{
  "hidden_act": "tanh_gelu",
  "rope_fraction": 0.5,
  "warmup_steps": 200,
  "max_seq_len": 1024,
  "doc_mask": true,
  "dataset": "wikipedia_en"
}
Each number is 50 + 12 x the weight over its row's rms, rounded and kept within 0 to 99. Layers, rows and columns count from 0. The size before them is the row's rms in percent of the matrix's.

# layer 4 MLP down (transposed), 384x96, rms 0.144, rows 0-72, columns 48-95
079:50 54 51 55 39 50 57 56 45 51 27 62 42 42 36 32 55 51 53 58 39 67 30 34 42 56 44 35 51 46 38 34 59 84 42 58 46 32 49 50 55 69 52 59 48 68 45 64
098:61 67 39 50 62 40 58 36 48 49 67 75 40 57 23 65 47 37 35 65 58 70 49 35 41 49 44 41 45 21 38 48 52 34 57 50 64 54 32 63 35 52 21 39 53 56 44 45
097:44 57 55 50 68 39 50 47 75 56 42 30 47 62 47 49 46 52 57 53 49 56 44 61 68 73 44 30 54 64 50 56 43 47 56 49 42 63 53 62 54 45 68 38 59 51 51 28
106:52 60 52 36 82 49 50 35 60 52 64 42 43 51 57 54 59 51 59 48 47 53 40 31 42 54 57 53 34 61 62 47 69 44 54 43 46 47 50 72 42 45 39 46 53 68 74 45
091:79 42 52 42 64 51 46 70 41 45 47 45 40 47 46 36 40 42 80 62 28 52 61 56 65 43 37 47 30 42 64 52 62 56 38 58 65 55 69 59 61 61 60 62 27 39 38 40
102:38 43 44 44 54 61 50 33 30 47 25 53 61 53 50 35 39 23 34 43 47 70 44 38 43 74 53 72 59 65 38 37 42 46 54 53 49 49 59 51 53 46 48 56 49 82 68 31
119:63 51 18 51 44 67 80 29 59 57 51 43 61 49 53 63 60 66 47 63 41 59 48 32 39 40 36 33 28 62 50 40 62 79 46 49 47 47 47 40 43 41 65 35 19 44 65 48
109:34 69 34 67 63 61 31 51 46 46 55 39 45 54 60 66 71 56 48 66 38 64 47 47 61 57 35 42 53 57 33 54 39 41 40 48 51 48 86 44 30 44 56 42 45 35 46 61
096:57 68 67 44 51 47 59 33 43 43 37 67 54 60 55 47 45 46 76 42 66 76 40 44 40 68 23 48 51 53 36 58 43 44 48 36 43 70 35 41 61 43 53 45 30 45 39 69
096:64 42 58 70 34 66 54 53 65 39 37 62 67 47 53 31 44 69 51 65 50 73 38 60 73 50 56 47 66 41 73 55 48 51 58 31 54 44 57 48 67 50 50 42 40 68 71 36
100:69 38 48 32 58 50 60 35 48 51 23 61 50 63 56 46 67 36 42 19 66 38 39 63 64 81 53 36 63 51 73 37 47 46 58 64 58 53 53 49 57 42 71 24 52 52 46 53
099:49 48 71 63 60 45 44 48 56 50 38 38 62 42 52 43 56 50 53 44 39 51 46 31 46 35 52 48 94 44 33 57 40 28 67 48 43 68 58 65 60 42 43 51 44 58 50 43
091:42 51 59 47 36 42 60 57 69 58 51 60 42 47 30 64 98 39 51 61 34 66 54 55 40 51 37 46 50 31 45 40 41 43 59 68 38 44 68 49 53 39 43 39 52 42 67 73
094:40 47 53 44 53 68 53 34 38 55 63 33 63 32 61 48 37 47 31 80 47 33 65 36 57 46 74 51 64 51 54 47 31 50 57 44 54 52 57 53 53 71 13 79 45 40 49 55
088:41 37 61 43 61 55 32 40 50 45 34 54 52 43 47 39 55 54 57 40 37 41 58 46 53 63 50 54 47 36 35 66 43 68 47 54 27 44 63 57 37 42 41 36 57 43 61 63
094:45 53 47 43 32 62 56 40 65 44 53 54 36 52 61 44 34 69 29 51 49 45 47 38 65 55 51 62 52 38 61 50 61 30 38 36 64 39 53 15 45 67 44 42 42 30 53 55
086:64 78 50 50 45 77 53 42 57 61 62 85 77 32 47 57 56 55 57 45 64 43 69 65 50 18 55 51 43 44 51 63 50 59 58 70 47 56 63 74 68 44 69 49 45 43 49 58
105:41 44 48 60 46 49 69 43 49 55 71 38 34 43 58 41 67 34 60 50 50 49 49 46 42 54 46 66 57 38 47 46 54 56 56 64 35 29 47 66 48 51 52 35 78 29 64 70
096:53 47 52 33 57 27 30 58 35 60 49 42 67 45 48 59 51 67 52 50 56 39 47 27 31 50 39 63 50 54 38 39 49 47 43 39 54 49 66 47 41 53 59 42 41 62 38 70
085:44 76 64 36 59 43 64 49 39 47 48 65 51 85 49 30 56 40 45 32 48 77 51 45 49 42 49 38 34 55 56 59 40 51 44 55 46 50 18 73 57 38 26 42 60 54 40 75
098:68 54 56 43 68 57 64 33 47 48 48 56 68 37 59 39 63 43 44 57 53 62 48 58 35 58 53 32 48 60 18 51 19 48 57 36 56 46 56 55 64 58 50 73 47 30 72 60
087:59 44 56 54 52 46 33 22 24 38 41 33 31 65 36 66 45 60 56 52 34 69 63 41 46 49 43 33 64 45 39 60 43 55 66 41 60 63 20 41 34 61 51 65 46 49 48 49
097:35 10 52 32 49 61 43 40 42 55 51 47 40 39 46 57 40 57 37 57 66 58 80 43 52 59 65 29 74 64 60 45 54 63 45 62 57 60 49 25 43 47 46 38 49 49 69 55
102:66 62 44 45 47 80 64 64 54 72 69 65 59 59 42 44 37 59 60 53 55 37 53 50 60 45 64 49 57 43 53 49 47 64 37 71 54 70 42 52 64 58 49 49 40 28 52 54
090:63 62 19 33 38 65 33 48 56 68 59 52 45 23 39 45 41 50 74 42 52 61 49 54 46 38 50 37 62 53 45 43 62 64 41 57 42 53 41 54 52 69 57 29 64 67 56 63
105:56 48 58 51 33 70 52 48 65 71 69 65 54 52 46 78 29 61 60 45 52 31 44 46 50 41 61 36 50 30 47 43 60 56 47 38 78 54 47 46 27 38 36 34 47 51 48 56
095:26 34 41 46 65 46 40 26 69 51 52 44 55 56 55 34 70 49 62 54 46 56 51 57 32 44 43 54 28 56 53 47 69 55 54 44 64 67 36 48 42 63 40 46 70 61 59 76
102:56 38 50 43 56 35 57 32 47 51 58 47 62 71 35 46 53 62 63 54 43 64 48 34 50 60 67 34 70 70 53 61 54 34 63 51 50 47 78 40 52 53 70 33 49 58 77 61
098:56 64 43 78 50 37 68 71 37 32 54 68 45 57 66 58 26 62 37 52 29 58 57 64 51 57 62 42 39 74 61 49 55 46 19 46 42 46 50 39 66 57 41 47 50 79 59 48
096:47 25 53 69 59 51 58 52 47 45 74 65 40 59 55 62 49 22 46 50 28 29 39 37 41 43 29 29 32 65 45 48 54 43 66 83 53 66 52 50 51 49 57 60 73 53 47 49
099:49 59 56 47 37 52 58 53 41 57 60 54 40 48 61 39 51 48 43 50 64 56 56 35 40 52 61 53 53 32 53 33 79 51 59 28 36 70 53 58 55 56 38 68 66 49 56 63
107:56 63 45 65 42 57 22 46 51 68 38 47 45 30 51 68 42 31 55 50 60 40 43 42 48 63 41 52 40 52 54 33 55 48 55 55 42 49 56 55 51 48 38 67 39 45 66 72
094:60 51 53 54 49 45 67 66 32 69 40 57 36 58 79 46 44 61 36 45 58 56 48 43 53 42 53 62 70 37 45 49 40 63 27 57 46 64 51 19 52 35 40 40 51 30 50 50
110:46 55 53 53 57 46 43 42 58 38 42 52 51 29 35 65 34 56 43 71 53 63 67 59 59 53 31 70 54 67 47 68 34 65 21 31 60 45 36 67 42 53 54 61 27 45 57 54
102:51 35 64 33 71 43 39 21 52 56 45 59 53 24 27 47 57 42 62 26 18 31 65 43 37 53 21 30 55 50 43 56 52 75 46 58 47 51 59 52 62 59 39 57 50 37 65 45
116:51 60 48 53 44 39 65 66 59 62 44 38 67 72 57 30 19 44 39 59 45 52 42 49 51 74 39 42 62 55 61 50 42 44 65 49 49 55 53 44 46 50 48 39 57 21 49 07
118:58 17 44 58 51 34 35 27 44 56 40 59 31 37 51 65 52 55 38 39 78 61 41 56 52 54 56 40 48 62 50 45 55 52 80 44 56 55 59 47 61 55 56 53 64 43 51 55
121:45 33 35 56 55 49 55 46 39 46 65 66 49 21 34 55 53 66 54 53 46 43 64 61 46 50 50 46 41 31 44 53 37 60 38 52 47 39 66 44 66 49 59 30 36 32 79 56
104:44 54 44 40 66 62 50 44 52 58 54 29 52 39 61 48 53 48 50 37 55 41 45 52 51 48 53 38 28 77 62 34 35 51 42 59 49 35 41 55 45 47 36 27 46 70 41 51
095:39 77 58 70 37 55 54 46 67 52 62 69 31 64 59 52 46 51 32 30 55 62 47 66 26 47 69 48 43 44 53 42 63 63 47 51 27 45 27 62 49 57 35 27 62 49 65 62
107:71 35 53 50 47 59 68 39 55 57 51 55 30 40 47 68 47 58 60 55 48 54 55 69 45 62 44 33 44 29 49 47 36 69 33 59 41 49 36 73 63 58 53 70 54 61 53 54
095:61 31 57 51 56 49 63 46 54 39 51 51 54 48 56 30 50 48 39 49 51 45 58 48 33 37 50 52 44 70 56 50 33 30 49 46 49 48 64 45 52 59 52 34 42 57 63 66
099:48 66 47 52 48 52 54 45 53 64 38 43 57 62 36 70 33 80 44 52 72 40 55 61 42 54 51 67 60 35 54 64 44 42 36 23 47 32 41 31 60 60 55 62 32 39 68 44
106:55 45 87 54 59 81 67 43 46 53 31 43 37 50 42 55 57 22 36 47 41 45 68 43 51 37 70 64 53 42 64 52 54 31 56 52 38 41 53 65 38 34 50 39 44 73 57 52
110:37 42 62 45 72 41 77 41 37 49 59 57 48 54 40 23 49 67 41 61 36 58 55 38 57 39 41 59 27 44 31 47 40 51 33 48 57 45 56 50 49 46 74 58 53 38 54 59
098:30 51 54 42 33 49 44 56 63 34 43 57 55 69 30 55 45 66 51 63 84 50 67 43 48 64 50 69 61 42 70 49 46 63 41 36 21 43 46 40 35 38 36 36 56 57 50 63
104:54 31 53 59 54 62 44 63 56 42 21 53 32 67 54 35 46 64 43 51 57 55 70 32 49 52 47 47 30 55 53 51 52 18 41 56 46 41 70 29 39 55 76 53 59 64 27 35
104:47 49 61 47 57 70 61 61 87 45 58 48 57 45 74 50 64 57 65 36 51 73 39 41 43 40 30 50 78 48 35 58 45 52 52 40 57 49 43 57 44 52 48 44 39 24 62 45
090:30 48 47 50 81 45 44 42 38 39 35 74 60 42 63 58 43 63 39 54 53 59 42 42 71 56 39 41 72 58 54 51 55 50 32 52 50 34 39 46 53 51 55 37 54 53 56 41
098:42 53 62 39 67 50 62 56 53 44 40 65 45 38 62 59 42 52 34 20 48 37 49 46 29 62 63 38 65 37 49 71 38 57 35 66 46 42 52 59 56 64 43 13 33 45 40 53
112:38 57 52 56 55 59 42 58 52 42 56 23 58 25 54 65 47 48 48 40 36 52 45 60 50 56 42 60 49 47 47 67 46 61 36 54 66 62 56 40 47 40 58 56 42 36 41 60
125:47 22 30 31 65 42 61 41 49 51 53 56 65 41 40 75 58 43 51 35 37 58 41 51 29 67 57 31 27 41 54 46 58 49 43 38 64 42 29 36 57 61 52 55 43 38 49 40
104:64 65 75 52 64 50 52 72 32 45 33 31 37 59 46 73 35 47 46 54 52 62 37 56 67 46 69 55 57 63 46 66 58 46 50 62 48 54 47 50 45 32 45 66 52 32 26 53
094:40 34 55 48 43 50 51 42 62 57 28 35 38 48 33 67 36 53 48 53 61 68 47 66 59 36 58 37 36 45 63 74 60 32 63 69 39 48 35 36 65 42 54 65 62 34 47 70
091:32 50 70 43 49 47 46 47 63 57 38 53 37 64 69 57 47 61 46 51 34 65 53 28 33 51 69 48 52 65 41 48 43 35 54 44 59 53 57 32 50 53 47 59 56 62 48 65
100:45 59 55 65 30 44 59 42 65 50 47 24 53 51 43 52 22 47 50 52 71 59 40 44 42 59 37 43 54 74 51 62 62 53 58 44 37 50 77 42 45 51 54 20 52 46 55 54
104:60 49 48 28 55 53 47 65 69 56 29 48 39 45 54 40 48 34 49 45 67 52 67 44 62 32 53 78 41 63 30 64 55 39 48 57 57 44 48 27 44 69 54 28 38 49 52 37
101:58 54 41 31 40 54 60 47 57 37 47 41 68 68 43 40 52 45 33 56 32 50 43 59 51 52 45 54 31 55 45 57 58 45 44 46 70 45 52 50 25 46 06 74 56 28 37 41
104:54 31 63 43 42 46 56 52 69 52 26 68 50 59 66 41 58 83 49 48 58 46 50 39 49 49 40 40 54 53 38 52 63 60 65 44 40 51 53 61 51 35 20 54 40 32 30 41
114:67 38 38 48 35 73 62 43 45 41 36 47 49 43 46 63 56 51 45 64 54 45 62 43 58 60 49 50 13 31 44 61 47 46 45 66 70 43 44 66 60 35 56 34 47 44 43 52
098:73 45 49 49 62 49 51 38 38 60 37 42 41 46 53 60 47 48 56 43 27 30 46 55 38 58 38 40 45 32 38 35 37 36 59 56 45 66 56 55 56 71 50 73 70 35 49 61
100:34 78 58 56 55 41 62 72 51 56 52 40 54 64 50 44 47 53 42 46 49 59 55 41 63 30 52 34 48 53 59 36 41 72 59 51 42 38 63 37 67 43 71 54 38 43 51 44
099:42 35 72 66 55 43 43 51 31 48 62 43 34 41 61 51 31 45 47 54 52 51 41 60 71 61 62 37 62 32 54 44 71 53 45 44 38 48 28 37 39 75 28 57 43 55 47 35
110:29 46 23 58 79 50 64 36 46 42 60 30 44 68 49 46 54 49 41 23 60 52 40 44 42 49 53 59 53 57 36 24 43 56 45 62 71 31 65 27 31 66 43 50 35 51 64 47
095:49 64 51 33 47 46 60 52 31 58 56 37 33 65 58 55 55 43 70 59 62 46 40 51 72 52 37 46 46 65 40 35 73 62 50 47 17 46 63 64 43 44 60 69 54 50 72 49
096:53 70 43 31 46 38 45 46 55 43 33 42 59 49 36 57 60 58 24 52 77 50 41 56 40 45 53 65 39 17 55 67 70 33 55 36 48 42 51 45 68 53 67 44 42 40 51 68
097:44 27 29 65 36 41 69 54 50 48 60 52 50 35 48 53 36 63 71 48 47 69 43 69 62 51 45 53 42 57 74 61 68 36 63 38 45 40 70 32 65 51 53 65 43 35 56 49
105:43 43 49 54 48 40 66 56 48 42 22 79 62 53 55 48 41 42 30 46 52 40 36 60 43 73 51 48 71 59 52 49 51 47 55 44 38 60 60 32 51 41 37 63 33 49 28 41
095:65 51 57 54 49 58 59 39 71 45 37 57 59 66 67 78 82 52 46 46 45 38 62 47 52 47 60 46 49 50 33 38 63 62 28 51 59 42 56 27 51 49 46 29 45 61 65 50
088:60 68 41 54 42 50 53 50 50 58 54 65 72 51 48 33 64 60 70 47 67 46 72 28 56 46 54 59 20 54 38 43 47 60 70 54 60 85 49 64 39 42 55 47 61 58 64 74
101:42 53 57 61 38 46 61 55 38 62 55 77 50 37 60 53 53 30 50 53 49 39 41 56 54 32 36 50 52 43 57 55 35 58 29 42 66 40 43 70 32 52 77 30 56 60 49 26
114:59 55 53 29 68 41 59 64 47 40 43 59 47 63 71 36 60 51 51 41 64 38 44 48 59 72 44 37 55 70 43 36 54 47 40 46 54 36 65 57 45 45 51 57 26 06 52 69
099:42 47 65 35 26 48 45 42 62 51 33 54 50 63 73 37 58 73 61 46 65 56 44 25 60 19 42 58 46 63 52 60 69 33 61 50 61 78 61 38 52 34 40 53 39 58 58 62
# layer 4 MLP up, 384x96, rms 0.149, rows 1-72, columns 48-95
103:34 41 48 53 57 53 44 45 53 59 45 77 40 51 56 27 56 57 51 31 35 42 64 41 60 63 37 62 48 42 54 26 48 60 55 42 76 53 68 70 62 50 51 50 54 63 52 44
096:55 38 46 52 60 68 48 57 64 55 70 35 28 54 25 49 68 54 40 44 38 49 71 61 43 51 54 74 40 37 64 43 40 50 44 45 51 35 38 56 44 45 52 52 36 40 61 49
102:60 43 62 53 50 62 32 32 54 59 46 61 44 44 58 44 43 40 34 36 44 54 49 41 44 44 48 57 43 30 37 48 50 65 57 58 58 71 34 60 42 51 59 64 62 57 39 55
104:52 60 31 50 48 53 73 33 63 53 43 22 52 45 59 57 40 53 33 33 57 54 33 53 37 40 36 60 66 42 43 48 39 59 49 33 54 60 47 49 50 39 58 58 65 30 63 45
102:50 48 43 47 65 40 67 20 59 85 49 47 47 30 37 50 68 66 54 41 55 48 40 59 54 51 43 38 52 43 44 55 36 55 46 33 58 88 35 52 44 54 55 59 55 49 42 51
103:62 41 44 61 59 43 56 53 60 41 33 31 56 29 29 46 52 76 34 55 24 59 19 74 47 37 48 45 34 66 33 40 58 59 48 45 32 54 36 46 58 45 65 53 53 57 52 43
101:40 33 42 44 67 69 54 35 59 31 41 35 62 47 41 54 34 43 55 40 54 26 29 49 65 68 34 67 51 61 32 35 77 55 56 26 47 56 44 51 33 70 72 53 57 64 58 66
100:58 38 68 57 53 45 82 65 35 71 49 57 42 38 40 47 32 35 52 50 47 39 52 33 68 43 52 35 47 64 44 67 51 44 59 54 58 37 67 56 31 50 47 51 57 59 58 33
094:63 53 72 48 52 18 54 42 58 52 56 18 33 29 43 58 65 47 55 55 36 31 65 51 66 73 51 43 49 59 36 46 58 64 59 52 38 44 53 45 52 34 59 40 48 36 61 62
104:36 46 60 67 38 47 58 44 36 54 57 39 57 62 38 53 60 51 45 64 44 65 69 39 25 38 33 45 54 58 35 59 58 53 38 59 41 39 45 41 54 39 28 48 41 62 38 54
088:59 60 37 35 53 56 50 47 46 62 64 50 41 46 30 58 43 44 50 49 55 34 64 56 46 62 75 50 18 68 44 54 48 55 26 41 64 32 46 13 30 49 64 48 36 56 39 44
092:67 38 40 56 62 70 44 28 51 61 46 33 64 58 74 61 22 54 54 40 47 57 43 41 35 47 56 54 68 49 59 45 48 38 58 29 50 22 49 51 43 53 60 28 60 65 26 66
098:64 61 48 61 46 46 40 55 50 49 43 53 60 25 31 31 78 58 42 54 41 13 47 43 74 46 15 72 53 61 55 37 62 49 50 51 37 54 36 36 45 42 60 63 53 53 34 50
099:51 41 43 84 43 58 48 59 28 52 37 39 51 20 48 62 59 46 61 56 49 46 42 46 42 19 47 56 52 61 34 68 55 27 64 34 39 47 45 46 45 50 56 48 31 46 45 44
100:57 41 45 59 66 57 35 40 31 73 56 35 55 59 48 67 65 12 70 30 37 46 50 58 38 36 45 53 55 69 48 51 24 54 52 44 39 60 57 65 55 33 55 46 55 45 54 44
085:48 58 34 58 56 48 59 55 64 28 51 48 57 45 66 48 30 42 44 54 41 60 47 46 49 53 52 58 65 58 40 48 52 58 59 70 79 26 34 17 51 58 46 50 73 38 45 48
088:68 57 65 65 50 68 59 46 57 78 65 44 54 39 50 47 27 49 56 49 41 43 57 44 47 36 42 51 58 48 45 50 40 65 69 35 61 47 48 46 52 61 43 65 58 58 36 60
101:50 47 46 68 51 56 70 38 60 53 66 45 50 75 32 52 44 56 62 30 43 49 45 32 61 62 56 51 44 49 69 62 61 68 51 41 42 42 24 56 44 47 60 61 49 58 62 39
103:49 34 51 55 51 60 52 49 57 48 38 31 21 27 63 61 56 50 61 84 41 37 57 64 45 70 59 62 60 46 39 42 54 32 58 48 46 61 70 30 48 62 74 57 42 40 66 26
101:52 47 52 47 39 35 47 68 49 44 67 43 38 72 41 54 56 28 47 42 41 34 61 45 56 62 31 56 46 52 61 52 58 68 38 70 51 56 51 58 52 40 64 38 74 51 32 43
101:53 50 57 60 55 67 45 54 68 64 64 51 54 20 62 47 42 57 41 42 55 29 27 68 43 54 45 83 46 44 63 40 56 39 61 50 38 43 82 34 62 34 35 45 46 52 54 56
095:57 20 51 77 58 42 39 47 39 52 38 63 65 53 60 35 48 42 41 50 48 45 34 69 57 46 54 60 40 28 40 56 58 37 61 54 30 43 49 68 67 47 44 48 52 70 68 30
095:61 36 40 74 64 50 47 55 52 34 57 32 42 53 38 41 49 53 33 62 47 55 31 22 34 55 30 40 50 52 44 42 36 40 56 64 58 37 30 36 52 77 55 56 47 68 57 50
096:38 35 55 65 69 58 62 56 57 58 36 41 46 51 62 59 36 51 32 37 57 37 48 81 54 57 44 56 47 40 41 56 65 37 48 39 43 52 60 57 47 54 48 56 45 50 56 43
104:56 54 43 45 66 49 67 57 40 57 22 04 39 45 66 39 37 52 34 47 44 66 49 70 47 47 57 42 62 59 30 40 58 66 45 54 28 39 43 66 63 37 58 43 45 53 41 64
094:64 41 59 54 54 52 85 47 50 66 31 42 81 56 50 36 37 45 42 45 30 50 64 45 52 66 43 35 62 45 58 56 44 44 41 21 55 40 57 42 56 55 67 49 56 49 52 35
103:65 49 45 43 46 63 52 59 57 54 50 46 59 53 63 52 27 37 50 18 62 47 48 61 43 28 49 60 31 28 36 46 50 55 60 39 45 63 19 53 40 49 50 71 42 68 45 63
099:72 39 41 35 59 52 53 61 65 75 57 45 74 30 73 49 54 62 53 49 65 48 33 43 43 52 34 39 59 69 54 55 59 45 52 33 53 51 50 67 53 37 40 62 39 73 46 48
103:67 56 42 29 52 33 56 26 54 61 52 27 43 57 49 61 72 67 61 50 46 65 29 70 39 50 43 55 51 41 52 48 54 60 31 34 39 48 54 67 47 46 56 53 53 47 46 56
100:60 59 59 41 78 27 50 38 64 68 57 32 45 45 45 36 53 71 66 52 62 41 26 37 41 57 51 46 48 46 30 33 42 59 28 41 71 31 45 28 58 49 39 66 57 78 57 40
101:37 31 34 52 67 56 61 49 37 64 49 50 41 65 50 46 56 49 48 63 38 64 57 51 65 69 59 57 42 40 49 52 66 49 60 34 28 54 57 58 56 20 48 50 40 56 64 41
100:44 40 65 58 49 56 38 43 75 43 33 56 50 30 46 42 49 59 59 58 40 47 58 49 51 74 40 52 39 34 31 50 43 42 70 42 42 47 53 78 49 69 40 71 62 67 66 64
104:42 36 48 47 71 46 63 50 58 65 60 35 59 32 51 43 68 62 55 57 35 60 23 29 51 52 43 50 39 61 41 35 56 61 66 45 41 41 52 62 46 49 53 44 49 45 57 30
103:56 62 43 79 30 41 51 67 48 54 45 26 59 60 52 34 49 22 49 60 68 66 36 44 51 41 52 65 37 46 47 59 69 68 57 47 57 37 48 66 51 41 61 42 53 75 39 80
103:48 51 43 46 46 23 66 50 35 58 51 51 50 60 49 49 28 49 44 47 43 66 35 35 52 52 49 70 55 58 34 53 50 50 59 39 62 48 53 48 45 42 65 33 51 81 40 36
105:45 73 51 43 33 40 42 65 59 43 55 28 51 52 45 60 37 46 32 37 40 47 33 67 58 60 27 56 47 30 49 34 68 55 34 18 29 55 61 42 45 45 46 63 41 38 52 70
103:43 41 54 52 50 58 36 58 31 66 53 26 62 35 52 54 48 45 43 45 36 41 54 43 48 70 41 70 76 37 34 50 44 53 77 37 56 25 45 53 58 51 56 44 61 65 64 54
101:55 55 52 71 56 49 44 59 52 49 53 38 60 55 34 46 41 20 27 48 62 39 53 47 56 48 41 71 52 32 39 28 50 32 87 61 46 38 44 46 52 56 69 45 60 39 62 57
107:59 41 48 47 54 53 65 43 55 68 54 46 76 53 43 58 50 51 53 31 26 44 33 35 51 56 57 50 48 48 45 37 66 39 65 61 67 48 48 46 33 40 68 52 75 60 46 42
102:56 48 42 28 55 50 49 58 64 66 63 49 45 29 56 37 58 71 68 60 39 43 35 58 60 62 31 41 52 67 39 33 40 37 45 69 59 44 50 58 55 77 58 66 46 56 42 52
097:62 37 50 55 47 54 59 44 46 36 53 32 48 44 30 45 52 50 43 41 56 39 72 48 58 57 31 78 75 54 55 28 50 40 61 59 49 46 33 49 58 56 87 47 43 38 40 30
099:67 49 44 44 47 46 40 52 62 51 56 46 41 50 23 26 65 30 50 49 51 43 48 53 56 64 47 58 33 43 49 22 34 73 72 57 50 69 62 36 50 31 73 47 57 50 50 52
103:40 50 57 42 52 47 55 78 51 68 57 56 48 61 45 26 58 59 49 43 51 52 57 56 76 48 35 69 76 51 26 47 56 47 58 31 59 58 62 60 68 36 55 59 49 48 59 31
105:55 33 54 42 59 49 53 70 32 60 58 39 43 50 46 46 63 41 43 72 53 71 45 32 55 54 38 42 50 56 50 45 37 79 54 30 20 35 44 47 53 60 55 59 57 63 77 39
102:68 39 47 60 55 62 58 44 46 47 52 29 36 25 47 50 51 25 64 48 50 54 56 60 32 49 53 50 38 63 44 70 58 57 55 55 55 31 52 43 48 63 69 51 65 39 52 74
104:52 48 54 55 63 22 62 71 30 78 73 47 46 41 59 56 55 31 68 69 50 54 21 50 44 32 56 45 63 37 47 51 54 57 58 50 47 43 57 61 68 45 39 36 55 62 67 54
100:42 45 67 48 51 62 59 49 41 64 40 82 33 45 39 49 36 53 51 27 55 39 54 43 51 49 49 54 44 34 52 56 49 46 65 55 49 61 41 61 62 53 41 66 57 88 48 42
096:60 56 50 38 22 66 45 59 61 78 58 36 37 51 55 54 55 43 79 52 60 56 50 43 35 46 53 45 42 35 56 69 60 57 48 32 71 52 70 48 41 47 43 61 64 65 26 65
098:62 43 55 45 32 63 68 70 59 55 63 40 39 46 49 44 50 62 51 59 43 50 60 59 45 65 42 63 64 56 48 47 56 61 56 64 39 51 56 55 63 53 47 64 65 33 68 38
109:57 53 17 43 63 50 35 67 38 67 40 30 45 41 55 40 31 50 58 61 60 78 37 49 56 48 50 57 48 54 41 48 67 46 68 35 40 67 56 44 85 34 43 35 46 59 33 66
103:55 53 44 45 45 50 52 44 50 70 43 08 40 40 47 60 37 69 62 41 40 53 34 61 46 62 53 47 59 40 45 62 60 70 47 49 39 32 23 41 69 46 61 55 46 50 64 47
091:31 51 37 39 49 44 57 66 41 45 44 62 47 37 39 23 41 60 50 44 55 51 35 71 40 72 45 72 51 35 37 45 68 56 52 54 45 59 46 56 58 33 46 30 52 48 37 72
102:51 54 52 36 58 51 57 80 58 65 50 54 51 63 61 15 63 62 62 65 49 27 22 35 44 71 36 55 52 40 33 37 52 84 47 58 59 57 54 51 50 41 36 30 40 53 32 30
091:56 52 36 68 49 73 41 58 65 55 57 50 48 62 23 48 39 69 65 42 52 51 51 78 40 54 43 58 45 28 50 41 53 51 52 40 70 37 37 58 62 53 41 54 18 50 60 52
093:55 39 41 53 51 62 17 45 58 48 56 55 39 46 45 66 40 38 47 39 55 30 49 43 58 50 25 78 34 26 46 47 54 50 49 39 63 47 45 57 60 44 57 66 42 53 48 67
105:53 61 49 77 41 60 38 63 49 57 67 44 20 47 75 61 57 63 45 60 60 41 39 52 39 49 41 68 44 37 40 31 48 60 58 31 50 61 26 54 77 34 49 63 56 55 56 58
098:60 65 43 51 51 67 46 48 45 76 42 51 50 30 70 57 44 75 64 67 65 58 49 43 54 68 44 60 58 26 49 46 78 73 46 50 45 64 35 61 58 37 40 46 46 78 60 52
104:46 60 59 60 50 52 56 30 31 63 46 39 75 43 58 45 33 27 52 27 48 54 48 36 53 41 37 60 47 39 47 47 29 51 66 57 54 44 34 29 55 30 56 56 71 67 46 69
097:40 43 42 50 46 66 33 55 29 83 66 40 62 56 62 42 39 42 69 45 12 47 42 43 49 52 37 45 65 50 42 59 47 61 54 42 64 57 50 59 62 51 56 43 60 54 63 37
102:51 53 53 48 55 37 65 52 39 41 64 44 43 39 51 33 51 54 34 59 40 73 36 37 33 45 60 65 42 51 52 64 34 70 48 48 44 26 29 47 36 28 45 42 53 43 46 57
098:66 50 48 71 57 52 45 75 57 45 70 43 57 45 34 40 54 59 34 55 71 35 51 53 55 37 53 57 37 58 33 53 77 72 65 51 44 39 62 61 40 77 65 56 33 36 46 34
103:67 48 45 29 32 59 62 36 62 55 53 47 40 54 42 46 56 52 51 38 33 56 45 34 30 52 66 52 47 67 63 53 44 49 56 37 64 37 60 72 51 24 73 42 56 37 45 74
106:28 49 51 37 35 46 44 77 41 49 61 64 44 53 44 32 48 46 47 71 47 49 59 48 66 62 33 61 62 43 62 49 54 55 34 38 64 51 25 52 50 57 58 57 64 35 40 68
103:46 41 59 70 73 62 62 52 69 54 55 55 46 58 43 50 42 44 48 43 43 50 54 67 30 27 73 68 35 51 32 54 37 25 55 35 62 67 44 65 31 52 44 40 47 44 53 60
092:55 48 74 57 72 44 57 60 42 71 66 37 37 50 37 38 48 52 48 58 46 50 38 55 57 56 26 62 28 43 44 62 39 59 46 39 58 38 44 55 63 51 61 83 61 77 34 50
097:49 53 67 35 56 26 32 50 56 73 24 52 48 82 46 38 77 46 33 43 38 55 56 50 54 43 54 37 57 66 50 35 27 52 40 45 62 54 48 71 31 49 57 52 54 65 56 59
104:55 51 52 43 57 48 53 49 41 62 71 32 25 57 76 44 75 60 68 66 44 58 45 53 69 30 30 57 56 55 35 71 37 50 59 49 46 66 79 64 68 48 50 47 63 53 68 46
105:45 46 47 44 64 38 38 72 26 51 56 47 49 30 43 25 46 55 56 50 66 66 42 54 55 51 50 62 43 63 68 58 42 48 44 61 56 66 38 52 36 43 49 60 61 51 40 50
095:39 35 59 53 52 46 83 47 56 60 50 38 39 50 65 63 59 58 54 66 37 63 61 62 50 57 35 52 71 47 55 56 53 23 37 57 48 25 51 45 57 53 59 37 47 32 65 32
104:62 39 52 49 47 66 32 54 53 44 34 39 55 60 32 32 44 67 52 63 45 41 61 46 49 63 51 62 39 63 32 61 44 43 43 41 50 68 65 41 55 44 34 64 38 53 57 63
112:73 57 37 63 68 31 20 34 44 61 46 26 44 58 46 67 44 26 63 32 48 50 68 35 55 46 63 38 43 44 39 70 45 70 45 54 75 38 46 54 33 27 47 56 52 42 42 58
104:64 56 54 45 63 50 72 65 49 63 45 40 52 28 38 69 38 52 39 59 57 57 46 38 26 22 33 64 54 66 42 42 40 48 48 61 61 32 41 48 45 75 49 23 47 59 57 44